config.toml
vocab_size = 8192
rope_fraction = 1.0
init_std_up = 0.0275
optimizer = "soap_variant"
lr_head = 0.00714
batch_tokens = 131072
steps = 3042
Each number is 500 + 40 x the weight over its row's rms, rounded and kept within 0 to 999. Layers, rows and columns count from 0. Numbers have three digits each. The size before them is the row's rms in percent of the matrix's.

# layer 4 MLP up, 2048x512, rms 0.101, rows 410-615, columns 352-383
091:520455518484518474513499503428461457525495571519491458481532484524521505530478551533435529554431
095:545504497453518526484537469529540459574497478436409491514559458511521455533533529533571516506575
110:502530402533555475476554515463500476507496506553476601500424414436455530553473541496488546510481
121:499529457439483528495492491485476496541530553459553507496514428558521527493530512449499510481497
105:486506530475497479507507511490536479478497552510522550523513524474488504542472457497490520576508
032:501532475487486499488497502463500606469522492491528519535501514505534504411498496507505500470565
097:579479528482564528507525591477628465530511467469574527471498550454509455452481482499459533574504
103:504615509580515493510477568434520535575529535527445487483461492500517525502495595498470544524441
099:492509480514472402444531499567538473554518495440485455489464531593521479502505502419504466471426
104:562510469492484558517565431486495488489515538447445498438436494485504563486499527489506522537534
103:534485543510465611472547561485509445498540480515515483483537541459463497475483569468526495453566
087:517460537543523398545512456473502468505484489464549428524531513529587484497471549521559551500567
081:493502501433551451479566467531528525514527511519482530527541609486504483505522508527485506571449
097:453499455580631503498550444521497516466520474462500544532466589479477470504493525541493529519562
104:433568565513514514482427547519519541526524521489515431533515510466508461495510397423514525568446
114:535547515558515513548466454477491466485560533473509498509514484483545459554503504493535455514487
097:461444441484430413460431488555410439611506507457531528540479439542495450512535544507571506545481
099:467524483454481463548463559509524566523506533441531539453480492475498497468482533477455511535513
093:462557448485448489420533477514461516513532467523485496432433539458554522492477497532595488455538
097:514527447526482455478527476541476505513491494503484566545436455498507503484496543489572515481499
104:479489553500485532482552496442475512495523461525501499496465456539514472510503499545415507450503
096:490526445515514488539584473560454525493550538452478401413481484484443457466492499505429567510542
078:525510544472535554458512569500505483518462507478505506483468571522512514538469577426451504408541
098:474480546461484507506444506406526506415512546487470458546502489527486437514500426565513487582459
091:513506550477564490540517485512552432470499495468520553451505529479498478523459493463522503474387
104:518535563489437519467497466434454512456481477508560504538474391541485501440502495522473507484458
096:509493537448460443471446431497532478396505567480449520508495445519542509526489456497509477499525
100:599552597504486517553482470505468486498500515459524564468520462558502457428454494531575512506507
105:495574554493512503516433445473519489532514510439569454414504463468454564476523428526528475516530
100:545509527517449520487514451459546548544465563452509514495515560540475525492474470458527501451530
105:558454469523505555483467494538551478484478498522568500426499593549542506510455503520455546451440
105:508473504485513484543404477507504532470492513514473507464484494494452504493498549415481468504515
107:454513460518494468497498468474397497526492478444496533459513509492512508450455548547501462541489
097:534532553528512493495542501521471472459471493550437542511486489589476550420495444381497447522478
083:498540460498496464552534528493482505403463494499555519534521463500517505506414455518515477441511
076:514457563410513533469477486485537494506554488489471551551462445545472587429466528476491492509485
109:574535547544544508529399486503517484491509504504513543573437523549534467495504488511536450541397
092:485439464457456494542503469513558534494400459458465501536492578431530570503529550501426464496442
103:533462506530470448570499519422562517496513471499456443563481532480471530447458523596493481480509
098:507408558477550542517550526497519487593495506519502508450543485490546512453515458454456445556442
106:484476541500482545502473511506449502532507427448514545509587503459507566534526503480426475484526
106:505481457448480469534506468506540462523511539426484504512482407539526464473475514500502431460524
087:554509453493508539538440422481414551500486479457452588461448420552533480422463539530517467465540
091:557515484472571480525553449534524479556478577526474552445452510390524475466417563488430505413569
089:540593502466487508544444482533522427570514513601488559493500483467545495524455454482535494496476
092:500538517474511530488476575510462440476588580538480476531508499482544486458503524513495503474499
089:519442504481499527440481551486544515463483559599537476440535492476511452563419421501492491560489
098:567493503546513480442471512508495488510470500489563519373521463533463497482481538458375517526433
106:512456474494447441498442509443451462526477569451456566511528476525491480480536517522544500526492
107:546486517448561451497454496484567616512487552510547510485492483529525480550481490573511505525505
117:557487546516512600503484418525500558450575505466477419508467442588472502446523454563477540460481
100:488466521436503594441452449549454583536485541473589525481543471519523420510550490486483422450506
103:496501542542473519411510478502574529461463556493505526437508462481497516444520463500530525509471
101:434464507481480524552509473510478486501443478490452476475493524472518510538482482463397474564509
096:535526492545583516501507463512472422521444466479474532564551471497511586481517495468537549494550
097:540491497504480521540464507454470420486554501522479532529491512466539497543488442530458466495505
111:526498448502537541453515529498490581500566555537515472498427500469530470524455537463513563403506
111:529422431542523510542489454429469469482526552525535446547536514425545479474516540425554486489500
084:479493499462448456509493477514462512454499491476533472545470432433556470482464523464483492495463
117:544512472487489480527517514537488553575462456542496465479456511436506515435502496419460427539510
102:476538564462480541484522514461475515529496520541467477530489447499483482510491501562448479559446
100:491487489448497463517421498521502411468566520480505556542531520508494465479480508515513497552539
077:534481516473458522457489537520475461467513539508446535514450501510538484473463545449497391541478
110:502522560576504589535509454549539438566526552490472505506466552559546546468485553463524491495543
103:450527463551513464569488504511449518539549515522500542540527530562499528553500457477504456498502
104:496512492511458542423448536445466502489434490428493440542567501567452434461591468578565550497584
106:491511494499538487510585535539552496535442468431493512524432525457477485561429446532504460488526
115:453445474554527478517477436542524496566480571516617471550485569511519418527547416415503472571527
104:471552425479494540522453491491477459498468505561482503436497427442507482491488518523467507582522
098:491525435535465526455563456478467540552523520495466498465558514587509497487579560522478518555515
106:484434457482470524448451436511487454462517528591481516498507491501522486522448489518481580464456
087:501456494451571460477520471496461476510533469441535468462503494458458513513518471481468483520506
108:510545455477524480528465467461501494522524450514425518458502518523510467500482439504434477497433
108:492515556469573508538473477491514490499495517552459461483457478554527473577458558513453513475449
107:492491523458562494527530502546461438578491521472461468403498539495499446531505478499449463446552
106:527440559454502437482477507477534501555498504458528507555572462496496547556427431547482515550530
095:516484485512540446489511461522560538529460427405514468478473501473545568465466513523437505441515
109:501554529462623519469462558461553499484438493501457517462567471474489468429547461476495525499542
110:535480537458532507484453526580448472507425449542562521466529451463600528485441509498473540508567
111:444557506523470478549491491501452478502448517586593535583448468457468541533558454482446442479472
095:472516491442436498558407480539555550465505537518448492548491452501468536497436501561476469467450
092:565498400511504465521496537537526477530489477494462537454481487494531490516455501531498445433411
098:423509436502558518536527454502577480474463532448528487473495464482525550535496449574482571553494
115:515568433522450514419419514523525513538524508482569468510480483511459513466497523556446470493554
090:420516456487489529413474517582490507535520527497510456467536486485542505527584439568494444452455
100:460468541535472522542481544533502484553453468438558488486577493570524560558530544441446467533528
109:484504454511556439609550424564481498432503570526512555492505546456471537444499613518472470491509
116:476473507514492489490545479508554486442485581490469567450488592536505509495514515473548482543466
110:466487470459453469460511447541554609524459438558553547500568438520490541508448461497438527531454
109:464441560493502534572561429499559498507527540487424547480487495494476458482427576520530455503474
104:399457501535531465384531465522496498565481499464425488430512457514479521512499460491503435487464
113:458597419458494526543509489480552541476459533514529517572490452465475510513524400489487505551448
111:538509528490486546519491531490592470497508542495459545520442486449513443521511543444487510529458
113:489496472463506451488474490501477493480448571528487519440452529449521531496518468507539485505519
103:484541540499530550488414453447557495519565559525534514478572534566516520513530518461492490526440
090:566456464506469440478487451520468454472482567529532506490495522482530479425496518465521554484517
097:509519514449484465510485437514568491520582473473594604444469484478478485506524478427516534470504
094:543551540531470453496476520465566530488541423456520436472483504482516528453485480501555464444514
104:575509469528548510501506486555493472480523479499520461490524497503486461480537468559547521566530
098:548470567553543552528518425440431530475523516496479470456569499516519539534516514531511550514486
110:473485572515414561592548549476490521525509520509536494535446479516536499477467508450497436480577
097:481507525494502428504529461506559507492478521471496521448552480459495483435488563461487506483506
078:513495518498493434463470422478477544512443535502508480541479481599490396539483503555422467497453
106:496542543525497478511561524529482451385500454547436557445525507486477528452470467463541453425516
100:452481411486446500436519525454466544500503509530421498595553469456531518464438471454536453462527
095:493481546435535462467562523475470524532499439444481534417484505480542553536495467454537460450450
085:541466513431514499499479488467440526483511584531491459453431401587481466546465527386499489542541
107:455462505452439500493559492488530544504562495456498391521429520518500521508549547466410428510492
112:518488508480591465515473524500457424506472523500588519484465455535495477558561441556544472610530
097:524497443510469503493485507520521506507496528495483534509460447518521492485497554506459507483525
097:562457484557488524527490470453481521480511515493469547464476479503460505489511407554507512486458
074:523520502550519493530504496480450526550456587534482490571499448478415486482522522469538508490540
099:502504559555504450457530526514441446474450523462522504481503459516491472521510527416552495502539
096:515515590439471507496454448487438471470503476462512424510444528519487537462450475473455530525530
097:564545523430497483522520452496468505464420510478553470525464513490523582491490451496550481542415
107:382509529540520474458485501465543520558549460544455495532435509523460520492542455471528501485511
089:507438513541535549541512430502506499489443518506361470470581441516502523489613486510525448519516
078:507484508552528501546524478438568545495526510532557499495548476537475513428518502439487465485503
113:604482572478448473524437514395411489562485493593485546474536518561456521516490497487438490501507
101:588529430557489501502541440486521529464517505483460542472500537477542485443502521475439539470512
106:513567517508498508498498503519496465496464581486477538488476485496508499436527463559505499566549
099:536483466455526490517467412475525542569406550508500557463451509432523456470578483446475480533493
111:472489538407439527545500485565522528456543532493457489506439491536530485509427527485538500479438
112:492512532480499513535465559417501545482497474520522536488534424469484560433413488428534480498507
104:516493554419515503457510451496521562488579550441516497479461554435486463509482477533517568515429
104:492587443535521472480494469494497451511468443535425471454520499495530502462517517504479503490535
112:526503539499529531504485470479504482510437548523502490498494504542476549426530506512419561527500
086:497496479425498506491441440456559479572461453547476513505523497497545558527479497503520488486500
097:509486495483420506517486548477474479538497465564486460504523540541507424541446538500456517504498
092:486542518402510491512476482466485512530482495566511506525503491466484430461514551449510422514488
104:461500494405515469453478530552489503551505549503466507489563485556515514512521494561463499467433
082:566414448489452505504414517422465519430560502463503452516536519501476527467485527484493511508497
087:538491475511473494418455534464498528475572472504501486528518474492480456516495554454510512536508
111:532480522537465503576503514455520439536517433456566483433520531532430598502467512455524452532501
104:520526489481521468480448530484470429535568628498536551482524413572506553494512468475532612583461
035:540464502562525521474491523430487507550503468516434508509524510548497546474407585501474501484528
107:508494467480484572478512477483523504520508568453513508534494434416499475566446525482377450492448
088:582536490455556449464493466520528464548493479495491522495487459493490458458514557456589499505489
105:505479575456572509496434498464469522454500530446421431418562526492473481491488465504471461549548
082:403531527542493484479462504481535483505415466484480586485501517459518499460471508468521496400496
120:545534493443458492503503484570503478458492557527479450502541512494551550582453482465495486452473
105:497462499463491525514534504572474494467428474616485447424504483511517560622512473493445506584432
087:469538472413540514528504496549483521483441502535512550460498538469480465558530508513527495444447
102:509517469496561467485504530480582564548570533512455486573513466537539460512485510414411483469437
104:495463459531496488488531450513513487593537474477534500489497532492542494474471554503493458470453
105:601491506506420503481537504477533580569507486533493521487576525545565395462523482511407485471473
103:485530511538523467548436440476518546453528538444547482449506485509478458472542499521556519513477
088:457555475548502510452527526501486491479525575514544527509531440479490489473508512516488501481497
093:560572526451558560463409475478491518444512548503445489547536466437499495468464501572496475524470
101:544518463528455527504587393547543444443525558474470541443488561518553595490487483452553486511557
113:400499494522521432513479470521478484526521525511515517467580481536489482555473405485461512458498
105:581453474516570494541537507491529514489525481477518577449463505457529489496531491472482538503543
027:509471534495486507480535491562520496466475478475475471487545505484522460520485498523444485519464
106:479466434543584516502485440520485473493560476496545462460524451511478529515475486493522437491475
097:543500437517441495589444433514587581530519563452492516509491550536558499522547433491454506525541
105:535508484437485496499500500512509548512510515490501471504493385558529465513456569506583431518514
100:533493492523500490534448559410528565472540519554450454492498492531469499483440501543503522507496
081:483495491536478522529491515514494505537446463521467502489445494505440495456486520414456479541453
116:473542517492445541502551423481503553508502498565493379492539495470447509475567524498474548469430
099:529542512569553501523426579478493521476489543536518511457535476475546536427430564463497553529552
106:478545547526532474526531478496509521505418471552521509469376544561506507513508454541456492511476
088:539459413561532478493555497503521492504533603509511505544471448552534451506478542452490434455510
100:475512418471512525519575589564447550537533482489582489479507487496485448487479576501465572489507
108:511494458535523497458464434508553542480495500567549516467458528522570537478513513538384522513468
099:497529510538466465505520495495499495492565455491546435467533529502471498433490506509490440520502
099:543515465493453540535485461431443530529482517502559482461497564536558457482528467519508517500456
098:525459487567484481532440464453478491534526485500512534451542549500558460492529493508504536570515
078:463519502466505526550516509490521514563452571540513509553549530500509478496518469499525479521553
104:525519583490472556505486469486424440511515597499449509539487534530538502428513450535539491513539
100:541527529525487475568526485480479502481496499434527463476468466457481481552499516479538544542466
107:492497472415494480492522554492537509522512445374453469494541486548455449452444492471498505505485
077:493468558456493491500567509540536504540494501529484496543460530496417461460466461433491501442476
093:494510426536562536581505531529465444520460588464601511455471536492509445466504488445509477508517
088:465519450511451540526457557491464519520470479500492499504491492523511500454527464512429441527496
111:483516448476484474501482571574556484487584506494511467495544455485461517558547487543478534536531
101:583551563534559543528502511521541480484510456465497556473500500514543462497510474553534489560450
100:474499518402475481513464428440450459479479479531539572444521552453485473472500503423444471482512
099:564549540474521441532528490458493452553532502514531573586512461592543472522548496485471494494447
095:498445558458437527540512500460480544536524510488543402563479454458478493498500529461516516551510
109:471557471502528501473484440481473486514553497453450493481535487545487481553451499497484431491493
103:535493486541591495578483537471489510477492527435441529419486527525526503536576508479478514488493
094:494553501411441488539541514524472538523497560490534547457535492508495449474476513491493521559557
103:572549445457584485553552488429472449450495542538471503490460466495475518519457532514501574479486
083:514558490518522471493497552490565496505489505539429575525489483504478567504530531501546491487493
109:486479487491507473481577458465537440491480465442587554514485436536486516555417561551450478511527
084:497548513509505439572510506537518568500450555490502580527501464489510477599465507507502483489541
107:594478529535519505489503531454492497461458544506476563507469530549507565559499478488490516494539
118:492466467493523368540550463503492458565483577490499422457408503566461536505510496533546450466588
097:430508542473442459486429452499480460505411527481446513539446485481429582523514502570489541485527
097:575439501524468510492507494509485471546554541485564480490461526509474532435500456505505481572537
096:510506508436501492515511563449487503492464555457530488430503509408490525445474498426536481500444
105:493466473471535529492467558473486500501515503483527396602426488517533508546457416524515519551495
114:496562503461467500548512518520512456465516497402440525428518465569436524453477543459471540511425
086:455508513526538531471507487451501460510458484490481546484572581407493606591538527483539445543481
098:564513517535531476505457607506518518514512502447514552471551476586450525475419559500445475506515
100:504479522505490540539554527434498449538441509521495472478431455485492493481493542491468443596506
104:494476524447462463484421472474532476546495516424446482451432506574489458492432471461505465532493
117:494468509513531560524451492488531559482530470462425489554499465391499450487508528446511492472501
106:580416494496406499553477420493477508476548507445570514505520501518524422512513551552513462504526
107:491551503494526503566545462464579511502513492458515488464422469540510465536457545470509471493467
109:503548366428432531549471489496522541512479534508544522464506524532453516564509526526491476450557
095:522515462501434510500494475460473497486515457497524468508481529537497611460523557420508484491546
097:565518456563510524460429501556447523533590494471610481518453467488490521508462549456557416556527
096:495510498512528561517456525459546563484518479468504540467497534535583527461532505535476542516519
094:518464473469578548496523469448566512504479481472405433544509439599523542473491512464433510456507
103:529546538542484503588533510518461507530550465488439477480480512525484468511460433401508478483542
# layer 4 MLP down (transposed), 2048x512, rms 0.0912, rows 410-614, columns 352-383
097:477527405426409496544546462569490456502512548469503492520498544438491479467501481474535567527525
099:502457474426464519489480490498422536534461468482519494486569555539465443507480495568476485521471
103:418514468507490522544551538436513494476480521473508514502454494463461501537471466494462540491525
111:477487503459514457529469508570513556464497416481563508529457470552512496545565486465472504521513
103:472476550525581494479515549496501494526494494560564460428651523470567512484435529481503466510505
014:528520491548458537557541503515443533568539453537549520510472489501501494534475500489552466619515
100:574575501493552495473456454502465494455475479498493508516580490467421555486607568485422546551514
103:479502538483533515472477558436513462559446493400516536464527459486513479488487441523480465495467
101:520553495557514497574586545485483518545445539457499514463480562512496534503492413440455443518477
098:534536514492482512507448543478619508608516537460474489487490473448524511529494520425547440559452
101:450455491534466527454567513588471418484480463524513473467478479479432487507492521544565499400491
095:483491478489458481538524419489484525509507491542482528537529549509483451545527491464494513533503
088:590487503506497513526495477530436499576578551467449453414534570496501511590496441447490440503532
099:494519571524491424519554476557501498538502569611538499484477487530485472532562483527509554437467
103:478484508497525563481457460483482542564568460478581514452507503489505480480480473528492521532507
110:463518464511572505540474524551541508511530512493450600524563448446489488571438540529559532467513
102:524476453507444505455496415457497501584531459580585526505526545405564509508503513480556468507511
093:522569484526506494465550471380488511526450545454511565577547487505453600535546547492503453460471
101:417510509543524497584446473503521465442528526503482513470405524454542530468538499521524510534567
095:471546521484503478495414532507498542521477501478530509488415460474429555523490500575525445540418
104:458528476544398491551515511542498494568519440578518493508519530448508483467453457553467509506506
090:540507491540498507477436485556516431508500521511506480484440466534513521481384521493485514473560
087:537489489538468482467483468486469411489524460522568477449562479533472446525512480504506555513508
099:566429513487508507427548536498491448507502530523531520515488448522508469498501496508483475539498
093:426532508620519525507488501521476553461435502559492546491481468508526511479483459481566457538549
101:496618504546494477439482519466484491464482544501458449512520445486537532534508516481484471442440
099:463451544450470545454550533492527501517468520537506466478456529557494456509553498461419503421482
098:508540553548517448522542533541499476506446430531522513506495537541483509504506490522465483477481
100:502483454575448521465504500501508529481421556561584534563441511510421520480524596490488470488466
099:526476515498464449449491531427472514600484515520480511480541584503578530479557496563448509494472
104:494541541511508506465477474466561528494495472474444536493491539489539494430502531553464479461562
099:563453534431516482560552539546506462472457437467533535506555508490533512528555482514564502525467
106:491575532497400411547520530471407530497480481601499554456434557547559481461547505488607483530556
100:582524514474492551521451421492408520480463494533453485454495572562493473467431484459461485446477
091:558483543416425518570472532436448502562464553447512491482470440557529521501430506476547481470445
094:526441569463543490487498479544530476527500516529519446488465476507497439498527489471482561457576
104:463456435474514571501484472568528566497471461522465487539413525608511489545523474542509494475449
090:555444443505487527481552486500495474530504595502422535522466529521460488514511461527509443511444
096:506471386513508496495465456503483439508479510491516507489549480482579425507521517521543483460555
101:495484526538421494514515518571489569516515516538554400493476520477449512489489429549437554511490
107:452489487513619468500500574492467494445505522531472541527540517508456494562510503439425481490459
103:539513452528406527510515469543540477495492515544554502482509528448475487413475483540491414486554
091:498413405486541456478500508548504488490544473449506500466503496414480551448504535566460492435503
092:440487505470552530510565504504488610580497515519475493495450470504512588491465506586474509537504
091:533512435472531508476551515501490509562488529479548521520418467512529463526508531480499504502528
096:499480570471515555474444489488480521530480537480525462518475482481494471489551517502517478572420
090:483476554533491503518482504535470522457483459548505442436466525509501463532514562512547479536468
093:468539481531554438537545522533478487445465490537505521461486565545446580514443482522461511551488
108:491469489498541445550431565527471580483473507476485487391591454512448498465497492523465447519446
105:479472471457542482498471550557474550457474470506489507503548481520475474492499500441453496501494
107:549499507552488486470458452544482504446507520475557474521478493519539528417457491555470479553523
103:476532506519472468523510441530533514533524504541454530460488506492492463495492548481515476579550
105:492551480460565500388508501500543484485475499535534496454536506463515526542536529479552596524427
099:543509534507553447475448503471493498506548543469442433511471513531379492521491438474506493481491
097:462470464515597528525460474519435490511447497462491486483498490460516432566536511564533504532529
095:536432462488509460503509543521531552525442501512542529510486586513519553535520459495517505469452
108:561539470483466494453532503500555476527490420482434628465504510548503415507449473487497521469500
109:455502403417506521510528421570524450488483499469494479470454487502570512508515515483490532539505
092:552502514463533495511493505501516528509523506612489474561534583451476473550552509529536528487465
113:527454415428535529513486507540501486491577534449448469463408532525531584559486503453548443478533
102:514473545524510491495457567504498541433494552502528525418421458565541423466567424445457500500549
095:481458534439478532499554467533570525528574503564568445524532584465551541484523441494534524507454
092:492449451470451545543553525457590463496468493520545525425472488453515470598485502482559499508538
110:496531554521575485499561558470455479570506505496447468485529539496518534463483536461530468540512
097:492483513568530551505458575492437561454520516429529483496512505539471513478458479515456511515433
101:519524520529469487475517500523474468472500540454531500462530458533431535498473499655520533453428
103:522571516508483497517529506493505519483511474470517481466513525520496493486476504505488518496478
110:472446493533544503489429434506483529459521584517483550473558548413518522556537521531459480508439
097:485557496445506432505453485517472485476493430524482533451474444473513462500493549570428535509539
092:551503487438525492462450551502441487534473440488506540549489493459451461465603534511490484518496
103:464503491491495537494456484465499488511489549521450456458552500500508441431484418488510611527480
082:526497411468461521481507578503462522511442538488541554532527480485489470471564510503469487559523
106:522505517470501515509539507466513454525568414518521508544510510519509448491531496475478405536542
102:510552478522469516544527554511500543566517491475492428465545520518537563476479599442499504465454
102:416501481487526467482489512512425476614487490524455469476476560499535523519486534556577529422537
104:542476564496452492549471515508480480552557447499480475554451453484474486533499429513564515522531
097:494478522553558529541417515453495513522508565451486497445430508513470550450437592435469517486569
107:521507508479477464515468505508571500531511487475541586507488455486575549455489477568475505529497
109:555498452463569447462525498474442531563494536526542496536499524483512558564435523499489481484535
111:452541514481517409506506483439479456511468444554479550475493487478448573468488560528518453414554
095:511405553473482458536474496500467490515480535525477525469475472472478450482455510492542454566451
094:525463499464478578537566524461472477560496513449527503421512441510559496501497478458410425548528
098:437472492451511488573510581478569465488466564548552436452519434499511579498498565530459490538519
110:517572505513472479465491471491486472412517398496555542481501545562503465521503557539530501461563
092:551567463553474498500486476508438431515489539499493460531498482511508492501466515493511537548496
100:493520513493521467487487519468515460488498484550515512512552498542456550503527530462493506516526
104:544524498427492514543445448558467473443502479455467521502454596505493512462523529531481452518486
106:546456514495479457473518568490445463446474461482519505519497539494348487504465521450494432490526
108:549529531538453520532517533477469482468459433511544570530523427553588485486460518483481513588477
111:554495480495478499484481482477526466477510502530511460491515542452524493494423542493486372498514
105:491503526520555510426576473478512488581457501498512509395438564491497490500473504526564512497517
106:540525501477516485491517531499512553494447568508505564477541549474460536474511447501552431512503
107:447476498539455489443486508487587488459454531488478503478524486450458460519520460465513612459415
104:445517618436498526481512467522557508451448482527430514439509559522561511503512526575584544487442
102:490453503501563549529483451518501525507493571553488535467537546530490511534495541456536498447498
098:547488495507523604469511541528487527526465510552563464509450516510542492442503422498404475545498
095:543475534481408444451430485487495571504489476463507502483521472506437517505484467464467566471552
091:472526499461470529494496511527571472454406465564591427492502451532523547534444416408497529485522
107:534448559521525473563504479400545417503385493508535456503495532500436465521509484421493539491503
102:557520555503495558548486484522479502517552550530545486531474450526459521536537494598451454440492
107:544527619444512506543492434526433561472524505469547475520449563501460497531451509515552472496527
100:509492519457498502506454477477497452496475584475499468407456554528480458498432552530406512460470
090:581563482489540518518540500554554472514487488500483436469512485440473515486545590470455528511528
100:566476508529499523508509511530479521545587460508515533519487475482561473523514428482501487527438
101:501470441614483538529559513547398527526525535572530492505525459448518452490477463429451460501420
099:517487514540468514480555486430484524514466455456536477527456609492526479548535510492464501527481
097:470474427472506481566436549533547514486517509497503442532632540496467559478460437544486524506443
102:450532534508496473475510489503454510567523504531513516453500517578531470505567492572475467481438
106:455493520468499484463487534526487492480540449544493483509485497468533555512503543534541468588471
093:531517516518576495539473511477457459548467498461508543486432548605426439456442514568492428485487
097:513523527535514507530439565469559544501459433512546469515525495491468482616512469503497512440484
095:563469435486497471533506419441460474502466610408532398471539521539533477561487552470451474458503
096:400530532491526434486543566522504569486479482449546452460416524538523456500530455474513507531431
099:447475420472606440493469551512569447486509482519517521503463449462441527509462562584422500495518
100:483518507481552539504537518581509416515534536440550471567464508541545560532562521512487551501465
101:475505528505450462438452471585548487528527496500480477503561486461524438524498470462565534464400
090:463539528510495462487435513477554549525493533552503516461494436432540486522474458517472461494521
088:534475521507530480504560548510438514608484504489439509486522492506582489482479559509572544501521
111:501521519510504525486452485490505516496512479555517546492554456437503543458507502514463442529538
106:521479534459461467381541458499542478499548524481441457497520483465566494436564559489518502559491
106:468509432494523542535491474510502510479489509493469465469517509473509501481541486538523456467547
096:529496494485533530438530506516466425503508472531532504503493460469531466453554557501499528541497
108:489474475506494480521484479459498601522510515519543447513518502546539459535452522511530504545504
107:467523556487391503526445480549475429505517467490449518472471495530468529510533476445447531530553
103:496523442547512530488510568468481516585529457529477461511553537490451532579534438553536532484476
093:489472425557485546428525483486450445573388479508531478493502476503500461477481531478530619504609
106:501428518530558528495518486428553494513490438478522556481456491500500521429471521494497467473474
089:499532448461517543533511520529404476511551483467516497440526482583501463497521496537521500462536
096:434481412513529454523472520519502475550461525471492481461527584520567466574534509434509508486509
091:515499534415479482469582565518512462583577491537552542523524486441535465546451512484478513468591
106:515493500512508444428497512498553602497459506527427466503510511498531482518593517402423518487402
083:514467492500490509416538570539533525462511547538510428514493530521446487470529497480496496513559
084:608542468491489513497528490603583511510427532514431465470481484464469496588586587504516524541478
109:487490555443509467467415495449484497558534525524531460472468537443523543583558493451518499536542
093:471500504419475464541507509475530461463478572551400453499514534494471532541449480563495597460453
022:438465499501476473563490479488483560558470509435516509512513550517446428551444404509513503493477
105:464496508504426489517512462513484592480515567528500423515472505385491463493545514535479480552516
089:539520506502410492500506498440513452472447518500517557500523515512503501527447542473493491543565
105:536438465511502447491488467543577505471504470444465479414518505403450508524522484525512537487492
090:464457522485466480437505587511544476537515578529457514480481506525576454492457479548507532511507
118:532524507522458522510519438542500453508527507506537499498494495519472458501588486452531483480448
101:464482525503482497512552482519522516465461472522523408485459552476499499569531502608476500543529
084:533469503486521461495465471442451481499549503514527481498539471503561493527526511531542536501434
098:581526537502500471591540508506583509463516476420474615534499466482471496534450476514475439553427
110:535504508502534516517484482469430478470509541504496448489519549538479472478490441512431505497544
111:510582585546478512486515539475476487561489490519522548558513586473499505450528474436479513549494
100:450548506486468481540463416461449516521467518427475517491539521508509501528547474439603565474541
095:561507536453530562502546532557541488488430524544585448487493533540460477533486575414426556492503
095:512580482558547471461534472438482466426412504557452574414529489478481556588469508508487451476485
102:475451502467442592485526549528462473498460487502524487508521594501441499478450490501525491510484
109:522466486553518429487428423558462533610488501486487535512516479524520505560524448502435495487537
102:480474457407511497521552462576449518457517520446479509513459529509502490482439443454513479568518
008:565466431510492505471465474508485507533583409504585492545419499533480547555533448537442513500554
102:559465446586504488536483482443501570527461479516547468464566488487522560546553455488495520428496
099:494511546457551449493570475544520498459475472558512516525425499551529524446551509541547535476436
100:563393491480581518497519478443441461484454480453514478505495456473488563552510566526565506482546
100:508522513475487494492525494507516451403515524545476512576529487513475518440486496507511559460574
080:460591514490429488472540569483506564553492460541477504422502583584540542453583429480474511518490
109:455617458574478522510507531523505540500474450538491463526462527421428469524568570475580532478542
095:496487469466523530474499608447547494521477500441564470490482550501490485454488518497460488485577
103:478537477499503535526566550504419525515491432486511529528418539455540479513529478485489468437490
094:555495497481479534477512574451487516508510577578418498486524485475481447462520457477525478471474
095:524455456524508499497474441509467449537457537535564556472457485513549526519451500518482507558557
106:511473516454515459470444477551518504542524566513459494517457515474548456461503452477468554517485
101:545444567516510455531561506504544489500468520527488489484552424549522505515478582533546501478472
104:556495483531423479560404493433477546432453589528548481454524478499484468481526528483486458523462
101:502463512503564465534483521471496463452454493557567497467551456494534523526460528546482550549489
087:568467500534408544536489500470468427542498510535516426499491466544470471526502435535526552562557
113:483547553485580471536523453468521462511520418515506468471465518537570511564433443457486547469502
100:538522461522531429464470479578514484537477538491512485523552514556437518518511501527547447523481
111:506506434443467475500515506515485456525545424358487518527475433494549486533489504516487500513517
091:504535487476492486491547554512496537490442534472489464468515479513479487512455525502523529481486
097:560470493487494455502551472476539523427554587496522505521516508468482547471534553523457528539492
087:553523522452554486504535481489501491449540492529496480492479434492474442457514508457488521489541
108:531486498451549464552458450542450553373468553551494543530463505476504512416606499562494491543491
103:545538522447469518477424485481541398526470450507574479536497548563425418523512497593515488526461
100:437475571442479534473542492444516420414467459491538483520508483544452416464485506540472469450396
100:481446571484440477503482518525477499487463473500516511520522473485526518502443494489569499422463
089:435486553532530489535356557597484454534420525439550537510483438493475441477506555447457505462490
104:566425475532465451499483445540503463529488486574544478519514530480435493502483502478576483559466
104:430500457519457483464463519506484531485496462467537523503446440509524548464491492539519470458474
092:417495455436480488476525473495504553503537529524530494429502459502466459463520605529503469581559
109:528481598464475431484518509554514505515512534542472469577519503529470599490516495476553440516526
088:502475514469561565488459490469538498494477585522492454552461569488515503560556490432506477550485
105:583491630470496501523498546454478493454528457576532493517534454513464489473354516556469487447589
089:510514566514507451520527486523527508501487625571469576463539564496476497558505494530555437498480
107:516474523514450562490550565548484515428478557551497506484554521464446497525503517504537572519531
112:470442420466542465505457482538490610432491462543545560514515439508435480495489577525487529504459
097:496480547520534560544481548510461586517496532503444470536443416503534507559415463476476514471514
099:524479502551500533485455514485440580471495518535466559525473443503568563491552429464521503508496
103:449500480492532499516559601480472496500501468490524521510483531364429431503463450485475567467448
100:575536534523605455492459461505521459523517553535504458489532500441515506489478531457463569533480
107:458506502528493518542489481584556498515513571468491499537488519571500523490502515479627535441485
092:501501509464406478444553494480505464606475442492503474483642474491507557537478460561572512496541
098:510484541512523520510513517435524477521471460542485451481493528471511505462493513464555503539443
103:430444521484550520450555508522525477464460516484519537525490491501464572476468513582525503442494
106:490459541459484530470433462526520534422527499466441475424521495578422527468528521554536536518520
106:478363552489500469494491485500502540425510580452456530461469476432494560508533494426514482510528
106:620445527479510484456527546458448503488510549556509515469474510495582492541588505443540469498486
105:464448513500536456522490488514519535532527509390479531521479550481517531510504476526434489519481
108:519472497521483558483574482485431457497493462448472603585507533506532512424557482464528566469489
096:529487471456472496452434504475438538510550547462539503510474567509529473569522526494531493535446
096:527533435458522544516412491505514549478471451512526491426423500474510500550484513442455398442477
100:488477525524485491499503492546557490510462479533498557604485482524477513512532546506523502489479
093:530515537466545549487506508499505481501491537501541487542428535466542520456471515578543500502461